Weights of a small transformer language model: 6 heads of 64, vocabulary 966.
Each number is 128 + 32 x the weight over the matrix's rms, rounded and kept within 0 to 255. Layers, rows and columns count from 0. Numbers have three digits each.

# down: layer 18 MLP down (transposed), 768x192, rms 0.12, rows 653-699, columns 128-191
# up: layer 18 MLP up, 768x192, rms 0.113, rows 654-699, columns 128-191
down653:101191104079128134096081105140161114092114121135197159130091085114093122135111142110107185148140157107170121086111091112139158119158129134117102169088077134114051157220029128107121104163103121
up654:122073109084125169088045134146130136056156098134163164074192124096151095152131130147080107096122050092104171117146113153120119145140078143117112187100105170168089143098124102165103149131148126
down654:159134102067073121091127104139142143119076036113183125222071086118123141045117124109183107165127184170120104180132067044167135119107166112102121074131144117179133205143140167157150126137168134
up655:114095141156067093071074120122082131152141143186079182104135104162161101160184195150117096132155116184138167143118182182118189138085129135131150134156147123146132157119107098113157123172109133
down655:148142101139120135112081143099096134132133110153094092146125129135063105066156163095088182125158176159178147126100128127095114175150107148160094123202132139162191175118116117140101091092151127
up656:154131125080110150101182085173119097136123107087076150116185168074151120133114155131104133129134082154173107067193143123143107137116080156193074184112136135087158153105168154062111147130157134
down656:125118113087130103128116065133173117138195152127144178132166153131160143114057151093104131140153117169121152152155160156130088160195108107174123120109078127088159164088077170117145125121099149
up657:112143084112050106171154171157106118111095132108124131097158103157105129139137135102133099116112151120149087101141104136120109108118122174145123091142139156135108100154091144117138065155118155
down657:103156151114164154132119133179183100129150102176100102127092156104125135103141097163129179134192125133141147151119107097129194094145089134115160127122155108087120126135076169136152138138130141
up658:096097097193115155126123098211151164171088167100184089110165139203147196175141185124103143062125122111132087128154117073114154130161103107168111118111079072114202116156175145145141093145060149
down658:128140100159129110063191148165137078176100116099154171118070108125124104201105117196128130185145148123111136137099140136076196106145123168119187069137125146071070119094162116104119125136142107
up659:163137084090095169164101106151119148128097126193088133134108099128134138189158085120039168085147164104076131100110109166185081161133117147094093189115170175134110140106118144124113120177171066
down659:099131108119076189178136157133117122109096118220124138081108131125136157146150100122096098112129143146061182098098130153109163072135142095136172093132127098117084127169135143097140164105113113
up660:093105120120153136174008105146082109160099085193103102157066108118153065093128112089095130098161106183104120122161190172161139116154117135106103131143116165117122158053113119077119185146109160
down660:151112137125160193145105171120170076102119104099130139095080093067112120072081121125158097088084163165156057103077171079092153147174154139134126083102162144111118134169128129107148130110126183
up661:157064094136085132157116099140107127120106095145044107171211128070156132106184121148082168129143158158108113178153140112094185125154146166107155139142150091127175156153103200130125113134115136
down661:144091079184119081137145122137022121102169140074131092143153148118157162174128177106160095102184136172128114096153097125174117150132138117108091084129121127066156114160153076163131109168149198
up662:159098065123155104160136162125208070080073192128158129065133139116134104155157125064132107110099124137103095117073139130091124131138138104221107110114125113042131135135116053134179149160196187
down662:105157125057133056113114144122150124084095124169146099102232069209123096152079105171169098144158107195139098104151154134139119108124164140111168160129156140124098130121094104081105157122078158
up663:149079103127157187083158121154112135128137161145097100087174188160080193135152113110017146152120096122119127141107112124164080099111144146141103144142111120147126124104136174150147117079137098
down663:138109112089161172152125115122172144180115143144137116094161104140163097131074127123159123130178136099149101110129137163039051103139135075140154121137098129104133146084155100115186147134132148
up664:152098125112105093156206114127088163098106138094121122111134175093175149109174118106157173102117097152147123097128104131154138112127107140154186194069060123114144135161138165123122081123094057
down664:136090072147124137176167100140133168085149181114158169158098105139127135149122042135137107130111145082139125139103104157085100138090165150134143172128142082126114086071148105130137124155110106
up665:189181137139130096157141084076140102150119086105116103187162088220175152103141043071110105097121089140165138175164177131105157095124143121148121136068149139124134110126094112142164129183127101
down665:123133136142079153099111106147138084128122149120148095074136120116178119112191152146145136114099138192102115129139045178139122177144120152135125155144092165116141149120106068116153104150137171
up666:131169136124113125109085190150166124083150097175125179159133155146123119121111118104043119116126156043105105155172070175088132125108138138093117117089091140098067158159158088137115126124117108
down666:168086181203145134113143122133101103113092044158150081152130129125125100124149112173102094147133156171124132197100159121094105168146149118142177107171090141121138072082101103141185108100136103
up667:101125107093066088093119142122161173117050120135166139132171139095201134129133069125148141090059136169137157113114117121148131082135138111154158178124159158099135129070151033062087114137171090
down667:125151168099127105138123101181159156091174084128076151099156126165137088100151119092067127105139193098108152106107155151097084129079072169146130101063123209094119152110155186109132168132091120
up668:154076167128105177153090115150152071102137118149145111113084132147100112202147170108104087154070153079092169136183125105145102158170169122082084147132086084091078197160156142167145086169138163
down668:156130125132158143074099152174121135179160143157097169116186119074135077102116105081025106134149052174161177118145199104161187137142138110121099155062100144046115105157124134178085061123118137
up669:153153136144192142189092147130093075129139110133074070117130083147144124147184112126179121154161110166164092121186152164168092122071089112125109117064083212138140056169130112137128147128210123
down669:146077126166162119066086145122116161066165054116135167116076135135167086101171092153087199197097183130151097122093157200165107092082147111128173172115102190169132116135171103174133159159101182
up670:071124115123084102121104125132081124120135128075146123050164187110129108154109156132136116088189080104135116114095112165142144104182114123149062159146166065114090091114150162085147127091145086
down670:179132139071144169122122146120100100119154192175136173180120169104131153114149142110133097118076099120126140093205101182139160176106116130135146120174168124175102120170165142108113088092079089
up671:110178113189060152121215161066114218109110207145144150117059157140140225128126131101109154171133147192130113174142174136143132174100113109082102150102091083095085144147183110136142162147147135
down671:093077099187113144110126107142147158178097191102152121100054047131176150155128108131150106120162078121083134111182130142095125038098076137123134131147162107131136096147078112127125174091114130
up672:079128178066101160153152108098139105123161124121179116122093143150122137148099134081160135159147188154169139151153089065115165173105099170099153155155142162177118166165137124130096160094085171
down672:186113172161167109136143111136155156108092147096112167144137132093092100112094141137101103083090131171154168113110119102138074105152121122121085139112143084137115155154127117140113130114173103
up673:105183095150098091136118132146103128175110110081124126095153097099111179098173152185158138145165123169159091144171145171093132139120090134175151179135088099128180088058132108150115164097154163
down673:102100133153180129112112097152128137137133150158144121184151121141101133116169129098109101121091083099183153114128075097139145121100145139128140113115148063166139119114164144156086089120129166
up674:180132127070133124179121113131130098160074110135106130154148139119126155143112133133155111147163112166117141195152143148145132132153120105159102088122092129140122132140112107139108128077163109
down674:108149094118086082161127156156127143128143119123171126150066153106087064137130148198177147132083112061153116070068099125116103118152128126104147124168144093113145131115130134151144161149100119
up675:094057132195137111109142163069072087088117151132117134083204148141150160129129116101120156119127142049105170096054105087103183147225132102151119159141174153107071183093122104146166083119135090
down675:165099143106143170095095130108146181177119067181168171196108138164117171073160182107188156131131139159117061195146098095113133052168130073114149121135119119082146084122106134140097170108100139
up676:229084177078128121152173159080135126109087157098196148105146184081118132118107065130146116164133095154117134116134142152169117207156124165107124168107134084109159166119151083095126102165184180
down676:110130119158155136124132127160115118124148106099111115107154094151150053168102156109116092141108153126162187135126111101081086142141170131115083105069081155163092126097130134119135141118139115
up677:046136169135121169106082081128139100100161151125118140081087148171149114103089165108170146060061106188124175154163137107194122117172143148151079144144126153114096155164096054139156125137135199
down677:134150096113096085119150142143120131138162110122146087094145143067202142114123156102141134063184114126099141110151117084152100148085158143124158149122146097121099096153069137174197131134088124
up678:079142153159140127140155137107150091088130074093158166112183121130171151130096113180178109161118167081147077140126188139155218113121080155164137086102128172149150142104180123173119050096124135
down678:190109126100123143117056151096142129141195188166102115141156148121127115112151164091106174111084140114131151128094095149149154161144099146144166090148130140111117129146181115120107081112104074
up679:128118097159159160141104095095091105113128162087139156148092165129107150108107136133142105082130153099147112111143114137164106142148093116153146094102128120087153138129107118096184143128141135
down679:160071109171129137126174111177148118108114127159163147125128158141173129145102180111166146165065130100084074165202122104123109142100130108071085100130114159143111138125104154136157146161052180
up680:177204169085108112143150090088106191131113110173152090105204106124127134117220092173171118099115138156110185098119142097171120134142193134119131157151100081095130125111156096186112129131092092
down680:146186037147076108104121112131126125149205105123140127158062151136117101156051165095166176161151134125150151118114105144091155095160176138153142107155099098180082102149127133129147142121081143
up681:080170093110131157116152129119195160131098029175134145141124125124143186147159132149184115109129119096118031130109153120144106073116118100125146082125134188174116103130147223157063213095144111
down681:154133123139118163117143193110146052127130117106145154150112083111061146112140097072117138127182163153134182134082136110132130130061077130124128093140142145173151144138142053064040109090092132
up682:138108106078170140174119099098175108139129115142138161098094134180147178039165157106086159114095116123142126158118173142201123139169134106137167144165214164100195085104126138161132058147097074
down682:086136129121113131159137129125152110148105115112161202060161140144137104103085079206159197121160120075103163185179110176101108091153105107155178172160124147168122127194153103166130138173133099
up683:154082108098098163161148130119078132095153182104058121096104163116104096077118095141161159104154152074095090105139116082074090191135109104187161114115150142096132142181156220143118147134160146
down683:075098168100102109127132084205119185129145106147113104131168139176165137134095176103164186180102139075104077071084150095071096150121182150116118123134168089186120115105063088105132184091106156
up684:144149170100089111127149131138129118137159108135157165121129142144166128145107177127123056124100154127115142144125172103131126098144055132128152094097080101157071074116149085173133151094186158
down684:122154069078159094127112151140136136143069167079102093146065108119182122139101091148041121153135149129186092112131137134095121150123140162087110113133113082157186175207102173110112110124110064
up685:130138131118125114122136135173122138119055165100148150080146102072124127082153070101066176095130089129149177093127106142150165181179079099158166116127135107088169148106140171163120095146106153
down685:095114219140141088102134064116129134180165119136178122127141089056129117088174145138078131179126138130138116109159186087099069112172087094168124138103134093147101127121117126207214121103110125
up686:121156070183175151146147146099114134162126130121132132170096162196125115139151160077112109137076113161100107149084168055068106116151140121093061123146123165120085137128165120102145152131080148
down686:116155148130173187057102176183035100124166095147103087165129142122156133123111141126175192097136143108129104162122129183169144178129134136162101111147139105132120111088107094161059102100173122
up687:070141133084111161121078129111144123113094079187093119105088129186175194115093145125084111189096140147122100101114155132120138092138103157090114221142084137154125154098127151101092108122145146
down687:148162123130101121139169095151117127075080129105101134137171133138161139154155143163145103122096111163116142151101132111075111092139079166119120136086143120126129058131154158101187111131149154
up688:140140146185106126127100099107147224101118072112140077118083099171124136125139154120159130104091167126088156151135149130164143137132133131136151079146140181110089147136173089135176120149115174
down688:125108123109139130135160119122095105151125105149115127112145116123171149126096156097162128177106136121127128081112141099119150085150128109130120119085119109104154144101143123113146120158140128
up689:155108210178144081192117119122146111074158115135111176151132115111093120134151147171127108156158074135138115053144138162109119149166100079145176170137142179075127101147132104167124123130104079
down689:131096069157134160104101124172154112143148142159108195128161119123151070130112104143164113127144178102145092108108129145160150130180126108131099132140115123077120104145095106164140076101118122
up690:129125109159113150117121082090096090137089122164095158158170139111143112122153122132152117060083178188172179147158148144086156097177104111151105111080112105064109152052164127105091149159190150
down690:160176156117158110092124097164143105101150154171116171134075180173144128145159129108145109172143117130094115143170101063097105113100170133105121111094119094116173118118083105095094126197151165
up691:095162169203135112115108112144132183071117148106104181161131128106144065152171122135109152136130125115104075110111090098149076123114139148124129169139156147124094083116097125160108122111116099
down691:161080110057124111119196151124125161109157139181082176171195124132061141099108165190169142149108170136139159094118079152147172063144136134125104098139099079103140090087149091088197105127094137
up692:132148169084178166130121163153145091166146127112121180134217087138157106140163145135078171097082118122122116125131136124108131157118063123152130091117057130097155121147160159115150133117073102
down692:158153121163144116104109132187119160091148133165133103165195108135138168093179154107116150141104139103070108052169090143163112098173120158119153133105115123123113092104047160151137160177125138
up693:110130104106158143121158150124070104148144158135135150122187136112112173116204116086106155139134132138141115127101169129124142178137150165132139185156123113083147061115184084143155069118095158
down693:122142138144148078108144123140121135141193109119123118120148105181104166185125134161100189131123028104103164046163107132123146122146075099122104133103143177203138113081161158160133105109138086
up694:100106143140075108101151108138107143070165135137112157136140174148119149143125150111155155099153082135150112127177126164154103154146123076135103133095122109159174131163151096114128147111157101
down694:114123077079174094168124128107128160178161100153182079141145058164107111117130105137125135125144148116129142133089143134156119131143125121100132116182142114114119101093148142130107176119082097
up695:161145134117178123161156104167133180090127129156074164174140099129093081141144108080190147094127122148128107213170124110211079111148117168127077076151099105141137092108175171119127119119147080
down695:118140152141117077157149196119132143131123101101154093093105159110108145112089124097193159173132130108180138165148119123188139180143132170089150113153127097020172195132140181152128148152148165
up696:096153116119092125118125162153127105151131107169133119150150165118135179181102136151084168121086112077081112074152141156105132203117135096099142152163099041127099087138157134170141131094111092
down696:086153087117129173127087118127104154151197104172143122152118129106109100121096096115158122098195167098158145101121134086151138128147164165144188140106153161168168155137144138138110176119140138
up697:125096145140121083117159164105108084087138181100146176178122168114168106130153074145098152115086100164168127131126188107150158111129100121168174126121135087155108133132106174135143152130162126
down697:145086112154147122144145136137142149149109116133172152137167111090109146114143146127145109155118129088123167141170128148140132133172137150110156143097155158136095132165128157163143124141100107
up698:158156121116117109130109122055156139067080114102119142075158144161141155153074134176123127132057107156087126079108132131079164155171091111183176146191154137129134179137104113102135177124138126
down698:180143127110116123145104111152105162130175081142114110138142065140141023151093196163112098137150108174105134128170091132020067132177112167086117125135116125120187162112095129103090135169131116
up699:058156160097144099124126122165126138154117136135065104135128155159143075113152083114138121071103104100102131125131172194143187130088104156213117123166153100094131050086120079114096079043110198
down699:103112094107058153167100122155136113147190087172092109096061150106118156102117149118177102143152147099136077118117104150108100142113177095143081126071129165195162132166156125136127119118135089